Weights of a small GPT-style language model, trained from scratch on English Wikipedia.
Size: width 128, vocabulary 8192, 4.37M parameters.
Each number is 128 + 24 x the weight over its row's rms, rounded and kept within 0 to 255. Layers, rows and columns count from 0. Numbers have three digits each. The size before them is the row's rms in percent of the matrix's.

# layer 8 MLP up, 320x128, rms 0.106, rows 24-60, columns 0-127
101:134091124061184156175093167140111171134130127133128131142160107079138126140106124157121112125120144127123130116136135110123121148085141149156110109133186129094110146091103132134119098121129166146172133132118155121150149146129080156134125137156138126118123111146101152102118105086133163110132129097091126110101134161109106170109145094114138135142138068106155135093112122178143110118162
099:127122140127112143089151084157132113106125112115080127081083140126124154143146170134129088157090128128119082116122135162138126117136112132107122118143084124130099145151130162100121136086145144118164141106131087136100148110143125123122195129127141133183147125160105120131147161117125163137074117161128175120146098117096107114108141098113134110165106109131163164096146145159112149117177
098:094122113100138126138092155099156120139102117136154086116110118169174108117174102166112160124114071123126117138159122138143127141147103132132106127157141110093184106082132144140108125172075143101109144159142122146108115107167114146115101103109121166101109083160138170117072142135151142124128145082118120129104137126101124136151149125115147131116123120115111123129139149092141141147059
101:145147138136069146071111093111102085130182109144141120119157160143135114129125134107121107135118150112122144160144128158112128134104085164131128110130121123130138114177151137126122107099109170115185155145097069112120156111099123158108143135114075130109133146166134132098092114163147125195097135143124146106168133116115101127163145130137135154093143164099156136154125133155121130148127
097:123103123142110106099099095115147117144118125127096142146155097158109150194135147095118130168088157114105127127124106157097131166132098095124138130149163161148115147110095135088159126107153167097115121115109162140115135121184092159148140156132120118088165122139122157111109132088143108123143148152130098144129105154153152085068151139159118114138119176151143149153137131165144162139137
107:154132142144138073134140120129155145157127144118144102158158116044141164115110149112160138145141162159088099130131071142135120135112154169144131123151116173135134122131128154120145113136150139140113112139131149127138162106069094116099140145090149141152075132164136096134127143102127135166127118100093119109146128167131148125099078144159137108155123103116121120108160094144158126083149
087:127102169121091149119146089119105131073108154142105100098132112186140121123106094123111131140149122121127167159141107134123152125104132100091134118110132081083137070131148148128109082082069122114163134125156151127106170105090131123117117087144128126100130140131108140109123076126086147131080159160119152139121144128106122149098121155080138107106123110123148127137129152118134158148117
120:141115091093131106149085133081146156098150089113136108138172092142169111139124133157123108170143132099137097127135086098123110112114115089130086131143147102114122158153181088128080108060110103122149143111148122140155096143145140119147133167132134115141098112141134128127140133133133142126117105119126138121136110130088130164133096161132079102109155117161142106163154155150130175169113
094:153171081190148085125125072158138104144152128130146141102118121142143154151116149071113150157140116108095092122110166137167151108104133137142157120147069125131140079116114087113098130126133140142111138106101140099122135128112132117114110154137136129140143110105095126141122161140131135079101122142127117081163121113065135158175111119169131157124139126131146133124097163095143133119138
103:104113136132130123158150130142125128125113071148152125109155150110143074135133122135130147097081096175162165159144105090036157098150153118114118105154124120099161131160091126167059129105123109115128113098090162131121132150141136129139105101141110147107114111123150118132145116159129164145137125129116148178160147109137092139119118129126126116119105123166136083111098131151142128121139
103:103113136135175122114074115154107108131140141141116132090152163151116172139123094200103139154096131132105133120141112108160143155156135142105122123139153128135149137128170135117094161142134117121133098143144101163141148101175152170164163145140124130156120146141113196155137145104128128123166137122143072102113119078140090127127128120148102096127170110089104132134146099141126096113141
088:154124133143118136149160128131145097135118125112128142079121094140154130138103064112097183109140118126161129078094143150120132134144131114133159180159130154131098127118119169103118107095174119212091155111107146135115114110108103104126170126125082129124127159145103115115087135137114141174141144139135130088133110129101096132156180112129131141114167112147137126106098127150156107124129
107:135127113137162131148108134112093175169120100091136102141150132141133113111149126106114145144115137105106129099178082135127108088095148133171141094109167141136125147090122123121112098098126149117165158096134161155154109146109128117161109109139110125100152097179084115094138143117112150085097080130065109105112146117117151153122126109139158120122144168145117109143128100137158146174105
098:134137164100112139091136129167136086157133123137119170108119140132087133115102137182154157135104131107111148124115108148066085141072133113151143146139069150144105157137076114118135135121100149165141114145116106115123124155090163147131115104135145126142123120143137124077121127144155127165141158151131143106166137130110104118071141132184174167119104113143089135122119114146125150107135
097:126130135108131122159117145127083100129116162117102152172120141136138177110113137101133179124134096108080148098151137098094131120125128148141126118125141144141137106133126113108109120089111116143070099177149128106130101116137155155116126143104136100109128141136169090134151155132150151113085120166165080103128147112103173128139115181180143137069108110152140148124119139109114092168102
100:089137167122123136111138131132106132120157121091103132128136122128128163150153114137099115153118132069138131117120109138136165103100153102091159147144134119110131176120114136124162108135091162122137148093099104154109154147142156143120182183145166131092144138106123155175095111125112164124171123134130155130146122112115107176131145110105180150159154130145093145132084104135116088173161
123:152143100133078084105118112101104129101115099105183083098111158171124136141139150090132092148074124159142137145133153137112138093148147116125133080148145098106157129142148124101120106117118093105161114102104135136117139177082077162146149146129131142135104106112157114147090115081110139139163088105124110126132156096134141122120139110157110127135165130116158165140129093142106141142140
097:140157119109133094103128119074146138165133122166113115115106123133125139123131080069148088152146139129124097108145121159162133110136077112071127129131115133117151149108133126115133116114124165112146187080114106109124140133120138157129135132150075146111105152155143151170125119152103150106084113121102141139114104117120103151101130133140109180095125116121103139128081160170090183131138
105:150108136104109127103149143094138127116116068095110096151163118130141164124174134149140128133163126136140199137131165116145104151140160123079124143097132132139121155088092172172135075121143157131151141157146110149155114177121078157144121104117120139089103119139101146135099116143109101136096101124080117150113131114113115093142104144166114139133095142129125115128117082118116130096137
104:121145151079118105141144146144187135159097189151119119116170117152093149143107158100091105136119140139126139115138151130118118122155083127137102112093137118115204125106126133144151144166126130160144149176126126124110150127141106165098096146105166156143087123126140089104138104134120116134124150123144139107179144105120123107124144173116121118147123118111138150151150118080110082080148
105:094107127155105120109144084114154130077148106115144117113137151110161155114136108148162146148090070084112130116100151112128086116151126113123142110103125110121112165143128075103126145136120123170134114121120134141145119119147139089173150118106141119104061139142094105128080134147147097115128090147127143095113149110119120150119100118159131142129162144085124108084167167136138186122110
099:102104147130098157142122152134111114156166103128098175129140135104121111109130159125129120161131179109123146093099164132108128136167137131085157124099109121162131123145136112091121143117150128130135140091098086158120136163103163096128130114085125103127145110156160154123102146132171141156091140173134109149132107106154109155097185165122106182097151125096127168107114152137116161156140
107:112159099134099140108160180110131112138133099109136111150109171176129146126126137124123097167126113096160135136122125150108124161159168120176179196121123130153117071124169150114109160147172122111117107162091085115163118094150145115124166105133132135103157153117146152101125169128137137146129169103159093150149128118138128132144121130154117105155142119135146134117141100131102093127102
097:126107135154124106156149149135138147125154110140150122134145101108104067160154145140116088126112113136150131142201131108095129118122120153128116084121120129182119195128130190144147107114129118099181133130119140160117122124136134143128117126123122108132153119151117113130147106134103103142104088144121097134134104126154120121119105129162134128087137168083155158108106063153078175128158
090:135096126124130134122119129143117120137120185150164177148111075096108141112147165117109092113132124158110131143125164093124112138091117131107098128107121115115159129152083132141149069118116183116128134137126112127134140162151104145123143145091128125124179113104136054119119080168142124149105181134101153161101147141109124146088127148128085131123120177112129145108142125165125146100140
099:122091091087130113167127144133144147138186173126144132125141122120127092157113098079146113138135126154168114108168125143126107107098134117107122120115130121129134195161117130142135142128132107095146194126125126101155135173120164144103111147144107109103146117076146104120090099131140097098116133088105118142119150087145118126077088129120128188142114156115138142136114157097122100114140
100:156136140118126129097146151110108155112120107113181133085107109138120112146132131088129142100133134120148171147139118076120129109137127101111110136143128134131117108162150123117122124108116132105140143170145158131126106109154151129152139127179121130119163184115072145159148146168070117142101136109101164135119116101087136178168147139118124146119131182115198103096119162154099151130105
101:133109106092118111133151143071164112133110129122137112133137145132165111088107112109129150117159129148098123155101126127103153101161173147145114127103141115150135135105122094114127098080131125120110092125099089103154125172098082151149105110091085163127098114072156113159081117091151102118168174119121109116125138159112101141132115099152144113151158147131114114146158146124139143091159
093:126131144133115166127100104167159182164136109114131152163112090129158100090107126161128124110131125134108134132117135098114111135159133123130128130152090132156117134130127107148135131140161099116085117101094111166097156139112145204123169136092163144138119145087184112147103129163121130121106120126087124154133081139155117118113123150120116100138117152062167115144103118112170105148139
095:130129123092129098121114144167158097134151133091139059105101163131155123135128113136098118141124114142178117127149123155107135111142098149150149115104132080112182143180122140100082151138117096126097145148129133128175141106116159118113091161133146072111080104136153114120124109122104143185135113132112166117126151097117167132136149119126140155123144098103154107153132117073113122128150
108:149111076165089140127141107146108087081089150157113130108112127138114112131118107145118139134139144146122136142116115108170133131121124151119161112107116117129148120141183088119145094126147164152115091112165164096115133109145156136165168093125179150133149149195118114104145139110093146082121141157100139108108109118106142134134124113082125125154147129120163119088163147180158108125117
105:182150165152119169100126090130168132135098100089096120144100140146109143153133124139112107159113105112149114158148111159127149150137165160114137159130133148191111144126147167160148121143152126157110133145131122148119142110125097145172155147153100129102133131134168138118139188121182144144133088106153118097112155137129130113128077094115180114094125108122130144099100127129170107143146
112:134110143123092143118124118153115097124091125122110101132083154142143149115123143171119107119149096119151139115145061141147121137122140097100140142115134133110123134138086154144117094128100138114125108126131179131101134130149113143111158139153162155136121137132125158100118134105113093118182110198109136099146129079162088119108142119106141108138132156099192140131154104119167158119052
090:138118137141147097094115088166162142121127148179171145084093139070149153144180131120156129161123114111082153165153156146170109120152133150150135136147128109116138121124126145138145121104117096122140113109105139123139093072107182108141102130146159129123083098159145145162124127107130126132131114132164142109107117153103120128129140121103091171092125123085083140160145147123158155126135
100:131090102131180113072122089136168085109137151110122120153176119132140129122165116109084095122156114154064120151131120150126146101111140086161169113137127105168100115119110134105127122136138129112110187153119112109134134117068128175157117140114140125149114105130125090150121146154119138136157131092108091165114145122116128128116128128130116156084138146158082099125105161123155144110128
098:085130118129146121125173125106070142104131143172115143139110096154108185101152088097138124117123125123126151137083114152104110092125147146148104090151144179123131117079143147125151131132130140121109132143116122126155134144086132129162128132090129158123152151106148149166126164114119126109145090138147126180139132113155108126091142105138113146111165157162100120177159075147120130142183
095:114125121119142167091125151084133142103144141125121118149125132145121089134162157104120116071146081096129077144138101175164138101107137127123151123117139193111132118088130120142090152149150095092127150156148147145170164128151140097139181138114140153127113127143166138097126119120119116090123139097173103103178106126148114119115110088103143163124165120144119152170137132114141152140127
# layer 8 MLP down (transposed), 320x128, rms 0.101, rows 24-59, columns 0-127
103:140115115118098095109116140133128124123154135123052109071114115137148078152095128115108109150174126128134135128157133142106126134117147118130120164123128037120058106165123129100118119119110131157130112148126117094145118156119165134150156173104117134131134124124088123131176158090116152121111143148125141157120102095077130120159130145106133131124156149118120119137151186156127146134108
101:141161142102128081128146113088142153118067156113150089133159117125136123126128091119135129072145129136160128151139105169152143111172111138176148124140149125142125136097101165147097078123110147156116110134125133135116102120108109142150106140148119109102149140123115101127103110112106178124183058139114128111099104163150143116120128158129157126177120139200124108126109137120119120149132
098:131152111097123114162119134093079135131112112113129103074137110117159122149133109132146139091123127127132106132132141128143155141143097086161112137113113026135110117136129150131147121135121128094127165111148115102149113105115144119152153135094098087116108166150113129093114122155102119097089118164129108143099143098074136129162110114161145158166172100165158090145098134136133151124138
104:143125103102144097090144124094103120112112077099135113114160134119106123113148099106089127098103098112116123126168129160113151120107101114106104140131165194138125140127117134116108146111119104113133135087137118114125096138163134158133152084115147086124131122104169151110116096147140155132139165118112079089180137120147110124144163189141148125066118134119137133087128139118119180105148
093:161115128087120117139107106147137126119106151113141129082154147126149146140131127120100133189179118142105142142148116093118158138157136168149168137118093047140134140167122140080117127133117113141119134140163134119130139118131164137084137168135133144134127171156125136163144120122127111152125176132144146179179142074089164146163117139114110148149146141143130070112134135115115109129142
110:152149129143099139171115117135168095106150115118114137102124103106112117125155149116110131117155120126128104163120100131148148126104089167142096056147143210156114121126152140129156127132127123074128152147154144111109156180143100145148127163123155126129095137126114112098122090136116130130116161114132167090133159126170099135082121135076093136121131159103100143100126150119161109154126
091:115116100106130076090102144159130145121148124161124197108102129099143153139130123079129154148129125136134093127106137165087102118128109151157120147147131094155122157144102109076134152163144105081128132146130107112141098133116123171117123160126084152096142109118143140165143140141104138121128154130085150106137131137081096108129189103147096136116112155117130138143105174124114148081150
121:141132114131123126108128105098138137125109123127142148139153106123132091127124111124097150142126078132129143131119137128125131124139142119149125114101121000128107113137139127135115147134126109152110116114131157128121139137137127123127116124106113138148112124107124134122141151116144142121153128123128122126136145129047115132149139189135122095108147144131139118108117127115131124148138
084:113122146135114186105142090167128144134120146139100134171133141114102154136165127189149087131106147125118122143129115095105106139148122155088129135141142161092141137104137141108167143152097153096160106154103137149096154122156128135133130125124115124133151111169162097146131100138132109145147130118140127132120102146183105119051111097114127123099105162183124182169143137135090134109128
105:166159121132165106099128187127134098133129099142122137193142147145080125112128114143149138072085160119148130121130104146129132111149111148143101117114124179138145141130132128162129127157141159066156118132131134138109125112149144104127148100143118131090149110128159138156118125143147151110110132123112176103152158135136154142100140146119080120035106122150132154093099104147155148128131
102:106106127119163153110111148179137121133141095107155112094160113116119147085100133169103111153114114130125110137107140156091147130153145191112127114124138185147117139155102141088106126161094112126134126116158112117122159139130167155111093115116137149146098138109143133152158129120172140156142073119181118128120107103107085124143096154152084115134121157125096132142147167157156115083151
086:107110105164127141142137104166138155140139148139132155132118182078096162130134171150160125165087151160109115121202127096144123112084133139107120085127146111120147144113140107127171115149105140083146119130128108146097128120113136147158139128121152159124151106137155143131147130151195118167151136110117124092107124149143099113101105137089098112122087142100115142149142119128099080095121
110:166159113094159134180106127163117146178126131146127116151159089133114138133124112096090110136151119152102156116127118157123094101170123104134159121118108068107134098133133146100114112086134156132109138102195165149143117161130108121122142134111130114142135148128159150107099087099065162158144140112089106128116138108098133151113114101123110139123145091133119105161140113112111169142089
101:117143104129130157146134127160130112151131149143112127140097140087140111134126140178102125128117110139115106093136145144118121153033128153134135180117106207113155119126078103112140120109135123122107112124116142135096142109138140102073136088137118141086132128177122093137118137134172163134142117122138111126161104145074113145119141140147157137137152087095114093155134098101092124141125
099:179106115124093122159152119111090120147122134116138122123132130125124103133127126086131142113128133129136142127114100127105139099141123143136126144129077019112112159127132122101087095090116123090132123108145144155112106123127147121117118103160093123107144125173084126140157172125133144094084115152131107161113128111117162160190113172147099131099196128144123139141132141113114139131121
097:120127139121135185130097161186117143154125109164159127169094148097148166145116147194116127096132110143112078090118133170128127141151139165104130106125107140114115096103124134147128166138186120163131136118105128120144144139111106110104135125087107114154096118163148141143127132130139134139193121110148152122144120137178097113103119154135140127087145126134116100174138091133167136129153
122:128134153160162202119104144126130114146156099133146149175141169173121097139139126126111166094109136122150154076120106120119108106095126107115126124115136122109071105100170140151119093125115106141113134123074141141119110087154143080138110100135130095158127120120121153129130169142147114139088153127129141130142139138190111118127121109130132154086121130162170162135135067125135149126117
097:079098127101156130117109142162182168159125149133109162154141176141098150179126136142182124128080125112121119121107094106132104082095131114148115123117098111101124136129129133095113084164136127101121130163110116148169119090127172125109114115104118122160139131063131158123105092079139116130145122151153093129116127126122126122155124084114167130130127159144141142149157136144154129102157
104:152147175123131151108135181112136137102136126105109142073129185135131154152130138085101134140129148101102112148103120119116175139148103119136133143108092107133142144110150120143161096103120077183114145078088087155113139135131079146122128099134129104141130158117130107138151165099165106128138118112111143192140102128153121158125153158095108092105134145123136103107114104144155160128116
105:138119143142129134132140150129134128135118120132145152101150129144147116069112124121173111094133123112136134154089103150146139111177138083108134150121158062121160138127102101101083105118116126129095138149129123105134108108114155154069160132078117153144091121161158158163140121106134121090191125165111086120132136131093131114144126134130099118128154128106141103127149194139099128096167
103:122159142133121119054114088105094131149105112085115163151110131139104127127147121100102113150064133127119083117101127127107099092112144081111135140104162120127106108095128139148147126152087115130121126094101144134149092129144166150170095105139104132140115109097129117132109153126154088146105105090107130114155098160162095136127105094101127153101115130102171101147117143112121149109083
104:149103130137117109135111162107120155158160127098078151138101150142136151165147124105159151150134142127113123132153145132161114153129161113176097124148166206142115132135150126125128192149127097143093135063107153150142121139136140145140117111124103143124142107145163157142137141132105069118129102134139109125122110112163140128167128174155111144066136086141127175126108143111137113144127
109:157097097144109165097139148113134100166094124090133133103149155133137142137167140129184143158123098116113124113160141110083139126145121096132156147126102046111123105106149114107141097186143137105131135150136106135097090076124170161115108137148144140113152153110147122100172144131153170104139149147146116129115117103115126103149121146107116140165114107122133150132133159083118120155091
097:165091143140135154152129115104151175130141142139114130099110124152181132145120116100114090180127134120111127172117122138154155094096143117146104142104120103126139102143145139149106117140126148158092094139192142151096140138153183105109114127159098133088132110107086138163079101149092136097106155128103105142102154141076111139109118094117087128141118103164142127128121156105118124127159
084:119146098156168108129121153118117125126126102134133104127124132180133078144157110134088124102122136100151154120104131129150122136112128172120110118136121214125119129120102136156131173150100108179125144132155106112159142074133133129114121163146102154150098159154121143100098152113126128091154112109155099139150120112148172119156113172147173134153157118138133110120178109086159158148138
102:107129098176101115118129097142138164150126134156137095146120108123187133146166137122146123160127114125124140177084098099135126130170121110131140139102129070106177114178135171131110127129133162138115138155130135190113117141123159137123152177113127107143107151110095117114124122139102179114124108150117143121111148184098118125149152070173118103160131099143096101126123118126109126128129
101:125107102125129150096121131123123167149118151134156116089115132136107176149093097139124169106065165161123167126131122142121125157119100147142107117124103104109116121135166135148130129132142137076129105094137096137142097124139134118119107054159114121113129124121167165127151132126141155195074125171092162108110135117118096146142126154139105120120076118106146126142104104159164132110157
102:111180151157112132162109151126094122142105121148149113152145160158130097127127104097175108092118100144096075135112113152130122136158155151139120155090133177112130128174142143178103118174137132128162106169144148139106148116156113094087125106123164081144124130117131143113104143132110138159134107156124175128163133086147108167151117107118150116109127118103144117159149103132108076147139
091:136111118118169159084148116124096093114123147147143125120096160123123088129114153151132124152138084130147095152124102155154166144082113117136149122111121166154144122131184120121104112143135122177107124133086113156190110115076109098115140168125115123170168137094119124125152151139166122129128157138145124108167167142112171119137120168073141150161164116151132118155135114125123133145154
085:121125130153116160117163062142125127100139132160092134128152145098110161131132148165154114113109129144093122141123167121091105125090149132097114118164096197108131129097133133155182154172118121125144108173101123153092089122135105120141138093158128179136160125134130143132118169130132122128175154116142151110096117147154116117083117132118120121119107137108118189158141115173117116117119
107:112152114163114099093116163132111109114174129090117161110105094143144140066129144131092162136131183118123127165138115159149094119075143114121121125163122126152132122138124143157131119156148144155119128114082146112131125122143104093131104113161137108113112107142121140128118176138184106141123086098117163134158116146128113139116141201091100113086110095117134161111116113127126087159107
110:102157119095098134128154118096134114138124110093116105128114141116121148106153078128119129171108173135144131155099112142109094141077105112140117114156140226151081164102105126121119094155155124126139117166091147123104117080144163145117122136113139132123103156148121132117133099121149095128137094138127130140130085134145125143140121128118147088082107170126135162116144165141132173133092
111:119116132115124086122118107145121139122077124126129135136164129112161136113100127131122075122172134153129084145164131177130135127117143113112098111140171135151105160163110133159134071145147142092138077152147154109121132145109161151161105111117174112132149147122099109101122116097094095149099150195135122092175121133164149160141173106129131118127111127132112131088101100152163136125122
084:181145131094116127159118179098078102112104124104116085114157114187154103145116132106115107099149129137153161164113118115110149095140126100101159123134123069100121122114145158144081091103142113133113161094160155137142136120166152133126122163100121117148127166112113118108092123114117147102073141160097131097126161131104130125151139118105155103120133110119152077120107114124134129157153
101:127117121166167165134138101138120102075151134124161185139144143176122127133109119130098094162131107083087145129148100143171111127120167113138137161124155138161150109111099145159108117107128104133125119154159093159127130120097115132130141119153145109149158139145112117161124168145118082141117171135125131077149120132154139140132121165104104100134181076137145106165129115096128082129153
094:165117103096138130129116137056111145170130128110137096119122101146146102148130110115077117114131132121149120127083115148144145113186134101138181117143122096116105139115118115151086104097138103134103162124119111091175150129138127128138112162139125075098126152114153140137104116104102159124099099139133115127150142126129159135152110109117158097130170123161154054108116115113169166156129
# layer 8 MLP gate, 320x128, rms 0.113, rows 25-60, columns 0-127
093:122134093113156155167142150136165106124117113129130153141144106091110127111121121110128136125150132112146110096144123147121176119087178138115145093139122129134108168180152068125139111137092111173184130109131159144139089146099142190085110122128126113143181129131113158162125119161155111124115151143109124127113151135125112158157097146129111163077104145095121110105094152165127144138148
085:149112139170124088152105108183158117135140165165151092135159146089067118135119105122186152122135123096092131132108128121148100144114137135083095138100090148142142101135147104121133127131108123124119127072138124168137150157146173171146109115125158108131132095142120119129155123104130123161165122113123104168137124111159157126124110118081093107121116188092150117108117133142144127158120
106:116149150105193140149143132172107152172123142125121121144139135119113139152120153131176072138121172175195102097124123115126116116152126127101134099106087092102132125148108130141097151153120172103154078144156145145134141139105145129128088107141117119163116120155083100158165151146138156123140119154122080118124138114123087117102095114099090123139135158114137122137116134125091150150145
104:106091103114178162140082142138136128123098173179191160130126122106147141135119123115127139127164160139133104143138122078127124162138108153134129155105109145115173102174137112104111106121144117132105127185157110115146138117141167122111158152112134107151091136112137130096142122178096137143150198139130150143136134102141157122134154130111118141159152125131123086131144151070096113135137
106:131108174151116125126164128171120158156144121142152176126145129122119134151119122111129136133124141115126121089105145098149069161121164160163101145112120095133096169112119136141155125120151148105090111062119125135120128116097105119142093092127140091140145165135136127140123145118099179127142130158138100153149109122123141143107133182138154107123086098095146097067141063126126128098124
103:116103118102104096097120142136159133136124161121156199117124100119131165139127136090115128177147131127094138108138132121153105135130139145152101172148125119121111168182116071125145123151166123122131124107120108094131135125108133135116139156132082127105131137084152099146127129130086131104115132116067107135116149131066151127120157163165110138161066146140136108099137154124111145103173
113:126120163128132160103118135160140097145099180128131136127100145109096174127148129108165079121135112121134114140063114149142127128134138172108132139107082158143137146116104110156174119184143154127131099117100128126123098126155163139095129125159153135130152121129143100140114093097101115100138170133133114148094148125174124113097115093131152145139106164086135135078095093134163149119165
083:125131169160165150156114072143085165113125186119113141149164127119115098151122144144104133119141114160137155111145102121111141111112144141106123118096107144115110101116097105114106114062079113079163132171080137161113135128138131121161122079150099103083103152138150122108135131169128128091101125139164121166129113123122108126113142113117150106128135133148112152126133154144118077154099
119:157152125155122155099145140115172118117118158101148136088103149161119128169138078139119140144170130115092136167137137111157092178111152178112119149102109142106150107141147127122125135120143165121092119130157116166118153095129169116120174146147094058133101141105097119104132133153076124138086145130089129141123147122124118116157131177139093133130118144145131083112139133118092154131128
099:131104133114162143099113119177120169124120157122131127101106137114114146143110156146099140143113102118117141138124135147116192147161111135133125155145135138128171131154099110119129102157145142100119117143146116136140126154183125152132105142144137141135078102050146081171150106140142157173167099122082114149082151117144144102125141148143126133129126138118117109102090130171100083081154
081:133078138115131130106107136181140124106154161139137100109143125114176101094133166107117102125131137154124128087174102150142123106107127139113106123129111183100141124080163115122102139100130143076151135112111067116116115172115161142113116146118134124093107101127105133145128112099122178140142108095122109114108184082114082133107095144108129131132108158100137140155106126121139174133102
099:091067096108118172101133162108113120083151128106121147147103171090122105124128149167125116133156157155125112084146097105164164159154121134088106147095112134126139086149119166152147105129100128099143095103112099124129136161134115149123141112149119159087123068103143071132139126148154108112138125103151115123097163142140128120159136125094125076132127129141127121117123178131144142125139
098:169119120111105133090153135121113117143141123139130129132133112189110165135110105118105126128135132110140128116100102100108119106116175105122126096136113129164098167143172125125116089131118167139126161130135051132111103129115132204177104121178083132141165138106103152146163116152084112107108160133134131158153132123079139164091135129120145169126099148126120151112119130152120139111137
086:136115143123096107089103150125103116091109127144114138114106124139135107140113102167105149175089103127124150166136131131110072146120111125143112170125144118144142114118137158141159144151144154158143127115098126135129129154121164129158103134155126118103090134127147180153129122100127144142195131136138182152102177117123085173067154119128131126145111128133115083115091091135109122074160
089:119161123111094134108118144120156099138071145109113106160094147126096131151117106175150110160107150140135118098146126156155147156145135128113143124166168114102141182110118153148188167124122112139136140080089127079099107175153137142114183101154094142129140159102149110114105134110159126135129142116130131135084098141120126154131130125095149120181141131170122116129147147108164115147109
141:152126147149142158087102155133106131114119140117118133137128109140125182148107099096091149157131174116126141148073152098124082146129126119123101138137100117141106078116167151114125146136117136152097119119147147108132104126178114125135151145162099113154137176107075154111158181140101115107095155129128105126111108132096141156177141171160087141176115139152126133102123109098126132114155
095:106106181156133103122120120112128113141131152115104114155166134149145160144141152129131130148116153090106108120148101112125211176071108126098112146113131138165121118122134095127128103116111131132156118139138072136141076154127113111150080135139100077127101158119109141136166171110149146115103136159160094135157105110149149140149130157128121097136101141181127103140146113104130138141089
097:135119133150159143109089156132092191117141127170151108154155129122097143136101114113118124117132132105091134154100146100157152111100124149135103160145097149128106137172120139163101139139132092131098133128121150116156138140114166134121132127168107106181161109082124109128117163141110115177114142156126087150108112109124190173147162126101110144169111145119120133149093141116077129160103
099:103102168133108147150095090133131188101108127109095148138079166149118113098143102128119115139084119111161146130152137133124116120105122118090123107097116126101124115167082103136149133135125134124126140137108060137129124116146163151103149128154093117108112138080128140168115154100146097139123127151079171124071159144139125176110135136170164155122104145128118107133088137128090140123144
108:189116126084119178109105142098143156145123159131085133099136110137134105115153132140126150118168114185146128114143150161127133135158134090166086146139088121164112158143103159128122133134126155084145107121141137139159133129118093129148126147141129108074173141117133140114157139155107194146143152139116104148130125158109112109157156101120147151125146148133090138126127135140072101102174
103:086111168118141155143130142148151142116091157145145150123108122120138074155141126135113101134194116153119117119137153116125142118149099167142104128118123120098154153178107144149155123111115114079137067117129102109153131152119101153084179120149102094135089131099155121110106114136070119095125095111102118116088122090133133131110167149129123094126108173113157134120128161156102133142146
104:133075108164105140163122131143153099127129145116155127141148151104087121167107121140141126114083126165132149113111122113119172147144120141105140115100141153166158162124121135145176096162150160106098127125090147144142131137136146141126112121137160089142184127150102136085132091131161158078183107114153081144120113099129143130136105134092127121121120140117148102118118098164095071112149
095:112126133149085143128136151132134113089099123129103139104188117132110137132143145116116153131163104144153094086156133119141100123141149142028108125125101141085132128134123133144149129160082113104149139138120102095097112136163104133146149143103100136137146147074113133106107147140151104142141084122143062136123108124103141152134190135149129129133112123092104162109087111135100137114128
084:105075112099134152162127093156124111150098143130133096168106133116101107136114176133105138145106111157099112108129126135086132151150097142122119113172094163138127114163118123117109113107173119099115116116115149135121143110136111126177128128152083122137106080101169151128089126177146135122156121083107154175136141111167116102111164108133125122134105196142112109149108083148115130131146
113:146131136106147087119152140118119098136093141116161139102137150108140104145090153116081118106113138156165128138113128115113095095130118113096106161153100139150091137104141105098169127129119160131141105129105121111114113138157158138131129123155114069083101177133128113171173160121114156123144125158123111109114142156140142153171151153140115095131087126167170146136083192125132140125171
093:123144137209131106064097148159140134103106135130159148132113089115094158147096110121138124131109130163128167144116140110130089143114111178100127116114131114124126106140122142171144134136122137150123125100139087096076101130165133152131163079169121124117155078106144121134151143120125106142103125159104139125117126144091095124109110164146105118161085132154106090146087103106119135150138
108:158116140155121161062121147148111126138128145095167146105095132148104125131109081098101138106120126096086132138128162108118087157147138142130144161097115120166106156143176137132143102145094146128105107140138158102144126108143136102151129128122097092090130146084122119120153141125088103121166146136172158109134122154140143189155159133178158121144152164109143130100142162163100125126118
093:092077173115118081124115132117169087106110127117119134102102141104138087131182121113118109110134119140165134136123140106142135083105141180147043104112127126109116125110081119144138101108096175094134135179105104134102150136154126121155139131153122116116163135119131132113140129119098148153153131113083108131123140132119145124143163148146109114144100132129145154151157118110079096100088
080:098126106111164150116166102141135115096101107112138118095141119098143126141126163132093098134148164130128137162140095163136165119127158150123144140139131156144127080125166141156084109152144103137122115131157156109137139103098143116116149113116085185152170120136133186112141121134131141130136140110177121160119095139099094116144135086095099127106162139123104135096179116158134152173177
110:097157165126104081148153140171128080167155120098168171117111131112169084098137120110095147117098178133166144146103134116134087100117169121094109129110094121145143176137108109149148088100149136129110131111098112083086152132127122128135093095171117101127141122146117108127118154116104125116146135157117133149141135118134150123124134156130114111141088089106116106140122131126075100164122
115:187123144136119094144124121129126165166101179101179161101096076107112133136095133113083131149151177127179101132123147137136118148134147108118137127123116117145104112117133126167146123144163135134094136124176118085126119089140121133137095118118108112093119131095114109105125139155154130111113149140146121119136144162115125094141116186144118108127069120129099123087087165134125125071139
113:143124120064130142175142144084150181085121160151141124106096102116103097157120130114120164119138093109140147174128126130113134115117119142180145119107112125166173139137112092100169116135141133136133125129131091127130141143141143151140127138156066093077135159120101107119128129156124196104129128127107110149115189146151106101118119155103127134159098108122101121143132132117111089140148
075:092136125139095105081124132152181112126112138188120119134161139148120135123112117154169136112152129141132147125144140121154131090098143140154109140156160154136094134081161074129116163148081139108130134099118087144139110109157092128091148130104173148088128096123095141134118125119159135150121125159150122136144103153153190090112109128161105133153148117180112112141128132122152150107089
108:148153144095156130112121148126065129114162127116102123126161144116091157112074126099114167153109150141108153104116107136116094115123121130118188147145121123169090145117129108089135147119142127177124099162127117068130119118094110134142102114143116114122136143114121117126186159115110103100091148136142065073108141137087100136124139129140133102096131102156095110115130112129111133085149
082:094123106125079102131137116165104096092137145149117154110161109148170154105115126114125126169144126126119152138183126077148135105118119136128144127116131119142140064127140155145150156148144146120134122111111141123095092138175125109102182125103135135129136123080167170123174149143121096113116166132133114158127153125094070133117151151111087148146106187110112144154120131140118090143116
082:108113153162114163097111125145118170133113192179133136129140115123107151132119128137141105160166138158122156127140120102155107140151145137113109145128124129137091174159159071120150090120107117082147083112144131169108132134158122106146129108147115147116156145126150147153156157122125115061143170083163112139099145123126116142109098158097115130152125167086107147129122144167148142102125